{
  "positions": "learned",
  "init_std_qkv": 0.0361,
  "optimizer": "adamw",
  "weight_decay": 0.089,
  "final_lr_fraction": 0.0,
  "batch_tokens": [8192, 16384, 32768],
  "doc_mask": false
}
Each number is 128 + 32 x the weight over its row's rms, rounded and kept within 0 to 255. Layers, rows and columns count from 0. Numbers have three digits each. The size before them is the row's rms in percent of the matrix's.

# layer 2 MLP up, 768x192, rms 0.094, rows 616-652, columns 0-191
037:096087144165116062169122125144098096135105159153135147112148168134097135016125127191200135115129133145108128103128149208124171150076165066157149129146128107145105167098146071103137120095138122091088170065121128088070139101144132076156172156107090157103153114147134127153126092218103149150173122240091107188163155139065159114099168100117159100167127178165136134146123106118135104125130125069087079102109123142115099141149134126133106124131078117152184082114113054119134131107097144164114099120131112106096091086107150136185127131137141053143124108119145136117173153113163123114
113:126138149096104095138134119105148114138108128101065160157048087131090159157101109171110160087074142181094183081189134182138103131099054132116152135107126094130170098005112148109149153103042075154136119060136106135138081127095135087096084138176158121081103159107149131120136141160123065086170157153098121149157135088164113130102163151071166119098145142197154157152132118169094095120167134060131146094130118105150050152097099120099128167135112132142128182098134109152154116096156108143090154153118162141113167177145110123125109152093136116107110100182118149181144127070124140131
118:137121098124141166102130137143129031097105120179117152167112198152081125159047113135131169063127156143071164118162098103129112174122107149160109142160150187148134164118147090130149135135106090123095108114118072063136158105098131117145128117088122152111129084111170133153121125149186119102050127145113152145124101146168109105113109107081118104098133119132083155164139133115128096095136072096103109107167162193157096100143136122118202127124138127138109124191047065110128134133109167103105161153163193089107132155061163155133119225074141057123166143116141123148117084126206127092
114:124162072149143085068109145155078121095161158167135089143137144110100159164114125166087218093061132092043172114119121109138136115128142125087142106113124188146094153043119118151138090150076137148127081124119084132128147133123140101118090191126097169055130158155154154165120118127073149062150146161123096113146109117133102101134165121105110119097139102079158105163105075102154160180070084080085126112207111176130106123136108106130165131154101144118101124140146155155152179197070148158117118182111153157084130133095137106088137148113124100103128163197172158087116102081117159171
037:160114140126117062059107147127118081102091126142118113203119132112117112144122103120123093132128046116135119129092181136145144162116127146122148093103112124172110192110123085171129101107092095118122144099052106075126148136134129078101118176128144163082104115125128124128109110078144129148080148198137122183091053086118137089145162094108149128154103124140148121169081107152153103149071026089169127171149119213145094139168139184113205177155101104130138139162053125121119127094142110116045112108103158139163180120101165160131143173138138084146123087141178093144122113095141176102
112:186141198107141158092134160136120130104140133137095120142147082112125103111146151138115156115093071145145098180129126143110175095149111079100161091114150078166216088140060126089117130105100123141107184099116104090172170097087130103115148129127145070149117132129078135126187090135150107154136134149094104195085149087084153082156127167086139111149125107166189146157112152147120074132135160038141084139088075137108096147115081139118086167179086146151160173116119177138146119134082128143084196154153126114134180133129054118108189170161145163113128103137087142153216106088134098126
125:144089097142174147164142126126150112131157134166125073163142118122127108208158145140109146086094097098133128147103127137132134143127146135131105023076151117116148144121091113171112070135097185086146126126093075083130130139106121104063097142070050148061071091145176201169106123121159115074128097162104126184142129110104157102104160075121093135181111069134120097103094148096144145152086126103162084153154141159220116164102088123079204150127083175126170104104102110189165149128166105146091169126103119109091125190124158155101185152107137087137112137149138152115138143148111119130
035:157117129082128130119110143151129118042093080119083078141042133138061082108159109183145139123160097130092158106126104107171116147135117104121114052100164146126082128091146104176139093120123157054136197121093097132082095073153121065109139155153155170084116114135124104126115116144166156149108145196047102111185114135119157051068179150073128098191134114138150114167148086169160166163112120120117162157157140160111082140098144144088126123096116155109124117136132087143136180142136099095101115170113109093098130102113124139108192171065134127160141107168114129113192121107093149181
120:162102124089106163124159047141144117118153091147124138087088151154097115127190136138124103146118098107186129074131139115139150123069087139147075123110162092119173128105123110116155127063114136128130150099118046123095106091109128129129152160128146090163072113097089147113094110224104065156089145143028097149191135147115109111123145117108082112096113130125164150151112160131124107148131198123102128098143186100157028142131156143100139080117085186166148165180085111130132170138095113113149161145194166118131118158109175163149094123165102083140161117127152051104131178127163169092
106:171087171164105121086130162119141058118110131136078145113137078126140113120161126149137124154139089115097064121194121155138078152122176139148087136129083149118117167125140120117107113061122073127142080128120150150169130094135128087121154112141099167144117071116049107112107101108191151142106141152159176133138103161140140063149137115111078096153140094143100151137175168146146131112128155132116160155159171156118113052147086154167141069140142156119104077162128050208105143164155140083100166137179169100152098096114036105070127193120100097152128117114134061152129060152171095087
114:120103101160144118156089113129094076114106118118139124126114113117152188135147098121132084163076118142121096111075103151175102163081146155155149145106174138148140195077101110165140096142096132064154132126089075133110106130138127094120151145073113160101151082117204118168062138189191122104164110161139145153055057096125096082077170138105082124126126063090118077093141097146192157124102126108090121101139152178094145123156145145135164156119096136139177153054139147110165150124136135092111172108139200075111075112085170138131160140151116128181152114181123130111098198100077124174
111:172123090119116133148131109094085052145047170130137171125129165137073097099113082156174137125144088140133121047098178124109177143096113149140111112156133146109182161086122114128092063082112107120166100109127117088075161053161142120136142115113113177083046077109079162131123026150100157127124134157141153122138108127135124134146135116088108124177104081129131138129137107078174123091113064168148163164114163169108089099153149090151154102150107225122136161156142138129113134112104124092117205094092211104147102129143145107125157116155162118164138140176146128106151099120174117090
111:147140097095131113138135123111113062110134149129126149167136132146134091076116104134098123156125123182130177045112115132102158106171156145122178125131166114187139077116052119128151132138112099114138166127055122127115184113119096106106205151116111195119100130072082111098117117089138141115074093157093138175092112073057134091143164132110144144103147104096118145126135114112133138188081177104111121079147105087070144079165097218115091157173141182127145137138122189177139175145128129093104136176138109101162116106119117104111140125094103134203149102149146166150115181035177157078
042:150113138145125135134140189133108103068070131131084115184131152131099106120147105137105141154210046111088145119138134108152108137142130154201074135082165061114121139101150105076123132094085165093118143072070076098120157106149117099129192158128151074116152088129118115111125096134118150144113114173110129070080080120099112027144173138135125109118124087123151094131152126169160136138070080082113101192166155173155039123167165132118115103139132134128190109103130119164106129092109037111073158136123132052149082131076106118097166120131105142097138103106158150125110124117141130170
115:107099134162161113130100076163134055152126145147144136106129157120127172122136185174102148113116092162143124132123132090195088172142098082125088128104161139086094148101133136181138163144096109163178080097096085154143053115121137094140108147120100125129073078098112153101037110133169068150147107158138130096092095099183187101071149110090132124149120147065131175154144161115161095132099063130118149132127107156152105109098117171144173117176151152163151155151088118148113147201103043067136115171168114113106072113114097139078118148154106129083154146136106052097118092168136148181
094:125057149107167072148144099054091121101134116138119115146160196148111097099112109113142109131162113131121211133137126131078197108131181134145120088187098108148112125089118044130139126126096138109128150015043128057123047159130125115149131088154121149114125184159194157123151117150109149099148175144164091139130098087095098128128156127137115159121076101151129073148137102092072114116101118146114084176150139152097127157091128194165163111087117100096162131122066129103163100113117116153128147162080149156105137125151124109165151195110153112126122093086188073108113152145146109115
120:124116101110131083142123093144164166123134132197089102181181105153099157152152109133077144147150129175081158172149134133100160144069176200083071144117168124128143152100089101140096144155103119064155096116106083178059127144183100120144108161082124181084106087170074186141149126149089128112109102164109127151192105108135119099123108108114119124088106146195132148157105057096097093096105123172142097139088111119154127142047145138110130078101072182097168125105077131142143098121126106100117168119129135149128114122132117140106200124056209074117120156158161167125101167118091143104
037:156103117181132087140167118131108166091122089206078093164112103118082091116092098172119094143125093172109126109120173074114160173108064127133083100116121120131111127100149017144134147122138126099143138099028049091137154076129158121095105173147150115078129135153118148122116085101141144128100090179093142126084114094107155139137116139098127060134102107121208135120083134134095142120122123091119111148119098128150079125137069242108118120145119102113125151104112162135145218112122115143125131177105124160133107132102131097171119150153162108116147041126152135050184120135118122132
106:113098120125131074174138135117088123087094080141095142148182105174111127098144158167116117135129163136111208104146147088106169164103142124152111132147187160171140102137134072116134113159128184073093142111118114146043133114108150076112143137099166154159149061116125145111154125237145196114149055152092130137132128146121071110117159121152119094144167069137174156142094155092172126118103135103132093096089093156094169122121148131131109120108127122135117116149101104127094081068108192075089092123135170039140098100086139055145136158079180096155112115168168158141102142079089138160
035:113135108126155148147121123106109112019138117137076109139108123141143088141137054124117141127131115118111142164158144108222140129132137144141123110132157137115187112109120129102120089100157151124127087118102083126094133087137142088168194179147108139138128127121084166162132054130144100151145121220117136136102111133110134120047163089066130017145155114145155059101153130157195172062109145133117083131156109132131060110161078151073119125105110204111161126140107120214164132096156130114110135187115146147151186112136135134151139135140122092129171112094173157073103125098095149160
031:203123161110110147116168127146091105108119131137115114110111163134132116100146125124199105140091092126144147134151174072217126109129136109122110021167165093144073121123115129087140141142101175130084127138102124098150134127111068162040143220179153101113131100181069152136069102139123132100138133197134114084119076108125108145105131115111094073164092083160151116116139094159175128133124125124068116131152137128184117133138104096120166160084105211120159145044104131170101142070122095063124085165108101145156136140065138143114128148127132129094164088078124164125143151105127148160
124:128125144123103156154153122095132116086133154109113144131084155103163183121085122167142112176139026094115156101132101149116139126030086109157088142091099142166145202107159109106125115088142135138136105101057120062111133086119094092082160171174118143118146182131119102057145146134126168086086179157131128172163156172110176100082109138113144112131118151121140097136131141181102143102098167054106114116124185135150135114123129154140163125159186119133124109087076163109138088106138126100120141129133149076081062177142185127082099207063162060110127118141181128116142094157178129130
118:131104156151144120153146157133153104104122098148046133142138117129128031099097102177125118139146084096119096104176106128129120188123146115124131145151126146140107203064103150134108119043150195114131147099091137140158129124176071019143104134142135179131124116141133136081115132110184133134077063152122114072077092128126104124097142062139195105131122148153137100149149124153129135142104133125139115084133152129154105147111117178127191125095123119144172079183123138160154096081135119044064104179166108138095100106090149103141139186111145067206125169107188119098121138124159125109
111:141134163196069121155118061109128121139109125151132065152101155132147081091103112116131073153120118134126115174114144115145136201134128119131100166150141114057037170116126164143105122158137149084173098107095124119091132166105115115138101103130168095131058115101097124099113138135198173162147112157136129122081133033135168090075128155090137122160155168116100114091126137120093120106118137145109078181161119149112078113161095112068079107122166161199192108080069076164138156102157087130142134131145080101161171163184166100112152164184134123112089103073109159155181130123102117108
118:154132145102113124105127153094034116084124062136107109081123212124111073107156104143151124055178073101129139122165182112136164153136140117139088114097129107126173100177134072133088078120129118094068147123130126102141114038138125129155129140143129162128135098122136105077139103112127131138147109152155124109097143153058095118138115096097127081164112120169131099133128128173133137111104099071072108193141190162155073179118153124127193136174065154168162079144101161122119147108046118120106129154155172117113115121102112218130155203161087089118137108142136149133144097169194121143
035:131045071112127111152107124121161122116115129151063100123104145159211038066091118154178181104138132129088219142123143095119135114121120120111141124049159107100123093112127082149124100130126135117122122046140111114159099078158129114137147194136136142123150078102142124062161150156072148124122125199074176176099140138088133073066138132115139080129124172099117116156093094115131120080134171114106102169151158103088108103116154110111064182205137155126145101082120134128145128169116130141111084124146187125076103104044121135116171129131116143101163141139166110114142108090146161133
109:130090114182152159184098113102156095122088140169111118135140130186130145126072106138141131129116181122120115202142106148190074150154101139174103081142139123109107096104119106184169156105113191098133141109058125084130104156142121075123101115095057147085170171150143127161142134139189103132048161144166121184122100107139115073072138078123108084145174141118084156121129110129102068131112048056137140198165111134090123082113099137075178135145143094093160164116064125131189142142165149130089162126085154080119067132138107119145172164125152112141160130132080126142153107148112115090
110:177127164144175121118073109154108125085111182170072142108107107149089130118146102169103119177122105122104131140148109111112146207081167140159142120136116136121069161105089144099149100096171120074116062117110069094165123109114136121149141101152186196119061056168116176153131075154118166041178102157122127090086102136102219117122083130120142124084100140119093152090146126131094082128136095086123100165135141126115125127079115209103115091159093116095164124128120132202126140129142137100135131210110125094175140092153128152061152175134139077111081087158123152133126151133124149096
104:124151202156077063140123106057147129124142105121110081148071082095084161104088036173103154128123072089117149098187134151092086152065079109097087106073155140106131114113146169120122165078112110173180123069113145132151122110097122074118134119173076108113119159163082178063154107138118126102127141145172135174150118130170140107063131163132187126166141202150087197144128160156136133112121119106122132090175137174174067114167106161157150144161124125146138103149116132133125139095100088142160074129111102142121131186128115115190134146083115061118135132130181123137147104115133160100
040:120096071118147091148133123156097137120101142187115146167149165198141127103164118185090153147170062108047164097150146105167158112133117124088108089044125137129112129097100124170113130099144136133089125064050029080127121128106121140067127162122151115110106085126115135124099084143106149111081120180088103126161126058073119039089155092110105118120099123120137176151140084151160132115070127104065134159140129113108112140116146149146112105112087138109158088140050133121122119119113092142124208192160122109130081142092173111144212156136145140136135084127139141157167153126114132147
109:154088073123094072116171083074124121109072133139120138149142190154171136081104136139149117101184157148089147194109156143135126165046128113121142130127117119116088159111139140174167147135166089091094113109118112133109068155061142142126110164122108088162112070074134157091085116238095204146079132145117154129132161142143105102119142168106023077128133168099129167069120141100165129103120131164080146129193140185098137171109173149126136121111119117118127119081133125135127159134097094100147102158143151107122188131146165115154163148123153167123110058165175151089110114099182154108
106:168098148156129113066158099163130100152137111141122181114101142151131054110148133170136075136123135081162146138143122135141054178137102121151116149122121097152122104111090109134117109126156065152123110089120089114132132079062108142175083163110163124120108122083141101112105067078139175131146168147131077130169150086171180090063164145108109121134122149094127143105130111095214124210143127180153115171174178111151102185169126137084125168109134177126090134113095078176168153136091126077130123139106150112091182176155142099128112122119081106107129158075101092155179083133204047126
028:107138069137178044113147154129071093118087165174124125105129168144133082141089012127111117075162124104146148123115139190126165184176118128133141080064093130144120128098131104093113110090132113114130130087096140107089088073072155151112104125084112114076108091185100152110130134151209125163125120207196137145131104143091097104113123079110096029176109192124142140131147131182130156095092144119151121092136157150128116098135104201161123121175081112130165124121131156159148163133150103113145109118115104107110091125092151131128125202117153109129153067128118073130150122104116101103
106:137175139127119114162156189148109108095110107143085150140127181137171112097128125133123153166113108140092156169135170126131193105180149157139145148142127122187158134100090122107067127137203179148059174127111155145179090129122091125128161125110117084167166101084082123123137096119080123138133087150073139138135121140079139078117114163111096120106098178138216123138120155203152165114140135133137117090135123127136151124110097177161106084146100173130135062173151159150068135202087061091130199137078109086111154090068106185088176123160132102169106075112127135063130141089107104092
113:126131153085114124134114178107190131147128098114099136199137108114128133162163102169144086104176065167133111118150096123073189189092144171166146135142193064194148170108103098099125105127166164136119127122108120092174136149154083122131139097083090132161143155124135136098192118134127116114135122152060140124145109107138127081139144133146111076124069106148179123117101115152073085127123145119116098103138097147175157096120130072062140203103147143096164088133094087159113123092106145071163149094142197032088115148135113101129186210109178099168098122143184115104117087110145097123
096:149121139159123085111089152116123078146040142122142096098062106160133116094140082193174133124113114138127127148147143088149085114120145133132158106153143090113113180128164160066113153059174179165073104078078134150111088169139114095137110186097161135131166106150121175156147138225165150093112122152045120162116125069107115109112141157130123095113197112140058103044129133143160129107091113150133106105174113134146115090197091127131158147169151122110153120111129129088182094114181116145113093140108106100182151069142127129122165121132060110187090077132119140137173108079140132118
111:118100171113106119172136111071131165096116124123137162177130133095150129118121152135108054130177063179099166206114141096109171135133158167086150109099184107150166139076122139152100085047121151136095166118093099144129124149148089126064152157102175106090093087117139115081186127132153090143128107155140144110114112117155177076102113108125129161135137155135110094139113116164105111063122074088157127126078097172068126149082090119086166182113063131124159093103161117132123116052120073105128177121161108087100142214132121133138170145134152085137139189093156196070158110103127130096
# layer 2 MLP down (transposed), 768x192, rms 0.0882, rows 616-651, columns 0-191
029:164076105118142177066097144162103125143149207099150116145076117137116103117147148076111171098171087117134227128097146094099143153158111135100131150095139161163117113140136128208126116144134148128115091116169129100135112155160086168132147193141116120155124121142168128076138127109142161110126123147145174101118151085118074098132111160132123119100130120078130105114097125129071158120171099134106143128119119116118125096123176098108132160170122121138137150173162157156150108130133143131137102114153116129058116114170142147131166000140141166060144139136154134092109148126107156156
111:140140088146186101125162121150092140151130171089101133072144111053164139168111147143139192172159050117064112114091137106146084124118133094139152101147110181084175157110147169161098125122147069164150116146152223143120165143150125107141111096122183128142150103165113136144157090135138101109101085108106098208107127117140105105148172075124087122167152089083126097195129142100120153094135135139127140145125103141096157159097111073149148116092118136073145097126138135108169149125156126137189065105092234195036129106121120094183103149154148144132150139130069109145167145156102120103
115:125136107132096116103160115163173175114119108147173093121114156162160138142147120079176131137086089041153170169135143166113183158142186150134161113143128112088185124184095160104105117087125139116114049114136108139088101155095122123115125092157157060163126178127185201153061140109129123119178158128174078110093162131156098136133148141115141123127129138107158062099160106135156079142134125076143186138136155081120108197146154071131134123107099106120162175138174152068117111111144125188077137076124085075059106172126156149159136049140121114082098114146081115120162175138089137137
124:088128113101151135158153119098182152133149110102164154080108158132210115106132090136117169094122122175103119097087122133088188094115109112087098170133135117118145107110084112091126126107088118081150180132142157126119134125097116152098164181141140080115138128166141158111120169097140172086170126194155074158191096132054154158137123141095160111084110166216156102148131099100129117159101152058129104197150136059141106132117109210095119149069104114095128073128148154172115127088167135109077145152082129169095173139091129130072134097156154121127084190152137155068149179104161160170
022:150118166133119135171174170111176095116094127176085127162152162124145163147105097136167092129141200180143162106159144142133133124147153100167110107209119120067098138123144098033085120153132111138095156078133140139093107124113096052147118127125126128065132170104099127159115086157107191147090103047142071109121112127174186102156114145083120081133127136092150085131168084121170157141131129102130114145133136112142160137108139144145144148127136134107031150135130100076116122112091146151158182134111133173123116152121073118151088221104131156098130067135019165119136079117104090141
116:089126064141126132152092139171085091107116173255146157177164087156114142120106147161205148123157119097145129111194094062134084197135155108129149172129160134135119089142153163162102119154096136139136149155094144111153174146121110123134128141087121159151145099149129137125107167088152058110090113162186139133107090137141151154161172113156132115148157074101073128150118151145074141106120135145075139110149131095129098088129087142120129081152101143128107107180139128162189050129144117110129092112143041123167052142118131067124172123068158103135144154116165194143137095124127088093
147:078113176175135178137143131156115082148142143173120120160156116122123149085130139188113109154041138129191147113209098111103039190179136095125064122129121106142154093135074137131166184133114131153165120156056110098119172136106108166103101143058098141108095095052154153180087140168214126124156088141062152111152117064125179075109138117110132184116128132099131120066152121156124119140089164132133163103150152112135121112161139203147123131060157169151104149131118089170133133148121125084107079119119143105140134092150118128062115176073118106138109151138129137143127125111146123152
021:127123158144073135157131119112085169093111126157091165107159115172116152140104136128132169108171159135139165092158179111075086102096160081131118069180125095105112143236142128098116170107152089117126137162128116094155139200126113146126195102175158182143131139129108103141107127114102140097154148010144106113072142187086151174123138099154159134133118174197098117103153156095087148097143095180113131136088121138133117134087129190058149121130185101121195148169105094119149157153130098134103124142073123113128119130141128109103101121154099123168141219153088146102141103194085153089
118:128151152116112135179143143148189145131149199135113134065139087117135158102167159158136035113132117143171110177157113134136147100086102133178183128147150092067131136201114106136135106097119112189138163113167124051127164121101120122071168128097089175122119129135122149086094105076164127141136245134135104112183182146076149107136113098128113168085040065150118071169152143108135137134100115146100127156083108097126153164129115203136092104105149105134146141119134138125152153066137105156156159148150164127152146138133078102075102067153155098125085083160131084113128143122082123153
095:132145144108108073099130128136132159152127141208110099141118104107216057129166145154141126102186151064141131120145165152155189154141153129128136166155070143088130053159105148174128174123119062063111094139117160106148106114131117124077156096174145124148096150167158125184120125186119175107125168091095119118168170119137023122094114144096182080089108149044160091133085118129162123154131097134095138130120156131177170176148131083123135136096156081074122164144115129097106105070136115138152118064112123142083119128080113123143076108152134211095133168146140121168141135130119133162
116:071109120155172095096041093119103054100125135066108160083109199188129130059147113169147110168141136060133097097146120135151080117107195136131175171118136186068133083144122159082080168177145118096127140114111098096152061140164155173140131120119126091125157126107164120145071147152126095172131163172162136137096124102173116088101177161117103128095152133159126122117084125146170110133085100143077106132106110144100114121130146096160161164131182133136154204082113121139173181103057132172122161149102153132127094186150117173123138094144147066148161167108118117097076123142135133163
113:104129160162102142165112075137096063108089094077118124084089110159151099094082143119141138050173117121101129118128091119138124123122098166102166093111119107161114095037145086162147088171192195143162144127109180142114133156151125119153156091130129159141101195082191145104163203106162090118101138165115178066122094120147130148180140195178155123116198138174080117151139122118124143089100111072107101136139158101101139162112086150123123065182143115162164172125126150138103163142138118138086162175134087107122140119129086121091168103116203136093126109072109155137120106134164156064
110:112121143080093108141172147154121100125102135084112160145103169140119096159138129073086165129129122135139105044137088164121124059111203117133146147133155103121157148148123114112128138204111158153139133206152081109125120105136133109141162177086155193148102127165128163138109076115164084161193132050144086115100171150104072137179199113116120127200116170123190156069158147133127176131103073126168176107134108088121166148126076133129165142079143131133101124144123093112112120120176109142102193135120158157099148082125145064038099143098099068115108131169139080156108128147159133138
023:126062095108091084138183135137125116104110116123119153118139139140123140126183110156109084092148157143130175094156188091132100140122155147134120116123115157142177129169075134101001185156153072057111094132143134161073098147134172155068116178116104126139094131122136171129109101203155090113139133038142094129072140143136123145149153074093130114189123130129142078127111136140143121147108127153076138156135131118141124118112133133134174093129150131132157116116135105217140124033095129119132156145127175196115127100092130128116194039073167112118128115188139132124139149138186105176
123:154151133146147198165154146160115090144109141158117076100130109116068113082053127148157133100075146106145076130116143136117094102114111068074206136125148109139106099149101130115123125162052147151099136045126115145110092088093124136069162147161095131145179183098112169118082106090145150109114141135142135172191120159156148151100134083103157137134079127152175107097128163155211144124128110101165180129134175084135133162172074159162178117089129120094132140136139105070136168118132168142159157137121095150136155119119020159129187066160094110173169146137118138113095081174139145135
093:065118092142093126126155088126150115187107157157144172188116119161156127157161063156099191107075194143114128102082130182126122070118152072113137110134152104106142113219117198172186128140120098108160118138155053078079182132147112157079111103185126143116106237106091095140102105129130148085171134065132099140119141125113154143119126089128131105115140121154119114143128122100178093084155140160148091149124100121132123132178117127106097123117094154147082111095156124154157178121108151098126184077183117120147114158082106164111122146109149102087128097179107118202151088141190155133
121:109106181138136137164170175124152122198206117115139096158129138097082218083146094123084135108128109085183106181166177092109083124080128091093135118135106136063178082152064139136145137121096145143127179115162152133146076131100128120121125095107076185105162150136144167126168180135082160169165095156082079100138161086102125144066129088132088145137161106136102139112096167135138087212142119134131142170118077075139167150161121117107141130145163124104147078111159088077112134097124135153188102117141135197068144147087105139118141082163098086111138127140127147182158075094149119141
018:090188132075145096099137168063133105088083123199139144217101163161130100142093104128065160100152150153122144140134087142144144088126115114128174058111109167156125123112145150148133202129108127108074180129153087191136101134159117166040151111162107129135148152127086144133153124130130136154108093046124131143147119139136066081159181085104157172121158141173134174096156123165094131128126132107139105133151128064143094120095105068147168101122075083186143127095129096040107153132096131205146138111032150181133149133113132103143112163135101135139141138165140116167127131134100148127
106:136082057080103100109110103196137176109152136119066110163103144104103134167108108095174111097126182087151126206135156114093124137115133145081193130163127179118140128141133144004172072121128102121060148065112134139103078175176160108057118155164209126130135119153111112173138163120122183163124167141128106134115099132157078141160107096137165116082098157159151119087128109088138123131095163123161144173129176146132115124120094136128164116107103135136138126091117118094125176126085172139083114123147127169065155120116114082113116118138173111046120169060179166133156136126136154107
024:141133148173128123145138089150112188206113125105186128080131112080124105131134110097144206140146080108134131100151077152114125086132102110142145144127107093160167144131075194131108115129180116122125115154120130087089145159166107112150157106064160149205138150133180101120139125116150134094177143094152078154147157132121069179162119139172161119114158105161146140150116114139111091164073129170094127123110055100142159115211150113131111107122145103122153087074091155107102137128073132140142119099149224081144128068131137152150167140150150131160119154093026012140175131127124118138
018:107090092114163073142130193060066176099114166136133182118175140160156061111100162060076138080144173149112108179092100122147162095156175122121165156107105118079167071094091091102133093128106155131107108096132128086066138127141081147096142130097109144176126114128120109146162098134131163092116107113140065114141149092074158144109178101158161176106103101163180096160119147138125126145107177155191120134206196121098108176095185136151185111105061061106174113155155124098185163131124116186111129128103100128112120136113137139141119135144143138139130160108119150173081170181135130150
124:122102128173064169115166125137140145191188063125112091069110129166136154127163145165139126105108107169129151120096130095132105116075136110111151082098093153135146143083203113077148114091119111113157099125092099161070136092148108118127124177147092155089164204109111112137094131159126163093138100135126145129154148151184159155091148164090185136086122085082104127146033170113158153088116162129173122086128104092172138172163148132110162140142152155178130131037165136066158218093130144151127119132114169126052150160087154148086119122103143073130117135104103172146077132109154152147
129:140141082129127140177119104087115153106067085162135113154099122172149134181120088171146142148152158132119106094154156133173153112131060149160156072142095173125149194087150125121163103140093069127099147078202098088117102067143121172109125099174128093107136105086059111112148084078124109101126135154132180122139110170178135137079188143100173137120157116151055165165157190126128090145169122137166153093113095106159114176119133068163218088142119121119103113172108140098146147179159126078153131119092093153112116193109117156093055065092124104129145137103127145124184131157127102127
108:166133137155102082171149113131129173127127164111184174103100112114142079181114129181155152125092130135161136069144147135108138152164122095085053183161121081083139078146170149091134164113132150189152097101081161170128129132150127091137161097108139147123152144161140101101128181107140147100131140119173180117078079142100107171175061114108152140136173126191075046146115115128155124047125158195117135113109103151151127130179125114118141094079078086201155128170098147074144091134165113146123179090096117160098088164116135140160134091069127066063098186108116114147112131144124132117
122:133136141151140132108132072078100094138175093073103113144124073154085100162096100126104079093190104086160122141101135101144149158081126108116086132117057127098179114138129172209096122130172078097138111106124136199121111119157130143165129174184134148143139110120154069127161145130171151074098166159181149128155108118173113160147132128076116159184127081158118155125172096094100117126099176101154060184136078149188173123148027159094131125118121149126153094131129115105083149103134136156128105162147097144193163127146100112085163150075139114117178134159156126112158062178186103112
016:117145137154099135103145087148133139062188118142132152122102112144116120185183153131147124132155135116169123125132169124104124106145125145126129122169122094120127150135138135107122115116040174107124126135240162119090095115109094112179123118173135158150127128135106152126191135134126153188144118137143116115135126096144141145139122128118095134075113119129137102121116133122110125134126173125147133116137132164151119131127064091089139141068131101145137118080138107132129122166131129095129114114124153183132110182126190168122120000099126127114126155084122131123135100125124108143
104:057194111155089222147119181140140087118110144150123084145116108154105147095122135169144120133168139082145152122132126121099108080125154113081118090067092113168174057130152173118143110129101140133137168161132102094145112091154123097149143133092079137108178130117143107116111143141094088170165104111097146103119168177086096229156088116121180130102067132200138081205097161148166138112101154175095174139129114152106141161186135075166157153064144100135139130120127101105127120165106123121088166171080117154104162130099046138103151102080136147169089099092108119186127091146139119124
121:119141163155119151132155020146087195134088162146146131103051141190116147134143066157128125072154137162139157078119102128093144233128083143139067111156123150120186100176156151123150129127133144152124099113138133134099085126130097085119126123085084039176114087136167174146118163120092103107137119132166121108149146155145111122158112083210125145145141120112140109119158143126097112168099192114101148147102162123175122096140141179182104179096193115124108130120173121159066183138154157112114128106141114152145146129162158168069078099145124142139112071128086144132055086117090107127
098:134082140197123113169099114117103133136160151104087156082098129183164197082074115064157073131155150148120154099094113129148095114075171126147178151122140145130126121142113117127123152129137171155084094149178134096161133104148154172172136145050142136147138059179141077178105151140139098137078080109152147073126086153132093183124107121140092091129110153078205120107142162159116158116150091152082160144110137101102113126107120103096127138110122139076094138154164134086109203168119131150164119098080119163053108115144143120152105167133133173162122066127124104022118128209156149143
023:075104088112136152124166097103131178125061138144070151102115151162100155173124141141116151083103125139101143135118102122099190082158116140129164163118078126125121123137145107132157111108117122101112175171081096131125130142147198100025176140094159124125133106119160118090107115093120198088113132000100075105141134182125088153113100163124145148151126110130164132064148144139153171140147083134153144169130146123152119177128137121094143127118085138134116186149123158118104197133131128176101153105051145133147161155083115110125085102154131127150108094170167179135120134220148133105
099:080090119180113174182143102103156118116187143109113104106155105138171126133104136120119136061168135123130059098195183161104110200095166161123150123087140178149160195162112103162115046140144124089114073167165071160124177113159159110170131123122138137069108126141120084117138121118133167107138118125148095090115106073133134074090106150120099111172091080115152141143118115128156113125162093116139138103087156148119144197133083157108140115095084070147138108196133170095114071069149140115096178151115203138147115131137093149085134044125094139156145170143081106135125082165181149137
099:114132075055133175104119116060143180120109165157133126138078056145205128099126089078176145113083088103087138097108166151132178076089111163102126106132107175082111125152139151145158133130101126182137134108120170099120137150144123210110187129209171099155103134122102127173106081124069121115131109141133162093131158203124136117138102065098133133144115122131140145107118138072109102079165165092134150129201121107132225114151097137159133117132063141122148161130133108126105115152168083139113104113143159162158075184106133159171134175074097146134094187156120095110121131066121146127
012:136056141146098136119127103121151141159115125166085147081126164138105148164131168134133085100116193135133062115125057162133081126118156167177148125139116121096116137111153145038114113143106138121097123148159108101099149128141092119115142133127124177135128152122105117130147116136131139164145154132146098089172101240150121141174108060212146119161108147114113184072165176119137118211120130212133152122144105131202076174123118089131178123101124130131058207102126080205142127081083132146104180105093112116086120161098113117098115138146131043128110158158108143133107127144157094149
098:090130118088126181110150137111141123139046153138182108147105174102185158117072118151170110108132065157087145114120141117095144146118143087142111103078133138101053097114122123128131129165032114200177109135175141036096155148171117085177197133157115128115102128113147133166078152169104134128119168073121102139051096169101129168154127080152145115163144144126150134123152101109066085193103172153146116155123087101128121146213101114120162154149152171101144156060134092134173082078139125155128124080103126157173131115128112142205114112115124124176118121125124113173125144145125164149
113:149084075087131153131141093123169158118129114094137164114118150131154127161127094124098156110106115164167150154116162131076107176097140098099091118159153141127146105170049145098101135106113144183148128108231127062122144164107120134147151084145099122144135061153072132186100103144173181140072119155065159120129090151148076168129118087121148095092129136085162136121116203117112106113161168141201097116080126120124124100144150123205114148088125104135131081129175089119085106124084125105147138137092126197107177124182132095172094083104159127116187188147152183172066087138089142141
086:111110182113126134161155123161162108190155192112115154092119152099125134138109146117163075100038120128165129142086170121149117101138142112152126114184116131111121110126170105147123070076104132168100141097128182106077205110138100125125177116133114123202130196158178045078104185078127130134177174078143087104157105125166146110159126149087100104117129111123113091192104128136136096144092138110184145117110099140104094135108173114085077111177107113136100181157141126117069125134077154108093125129196145106154121137129102186130104060160208153159085122098115125140094146190155110147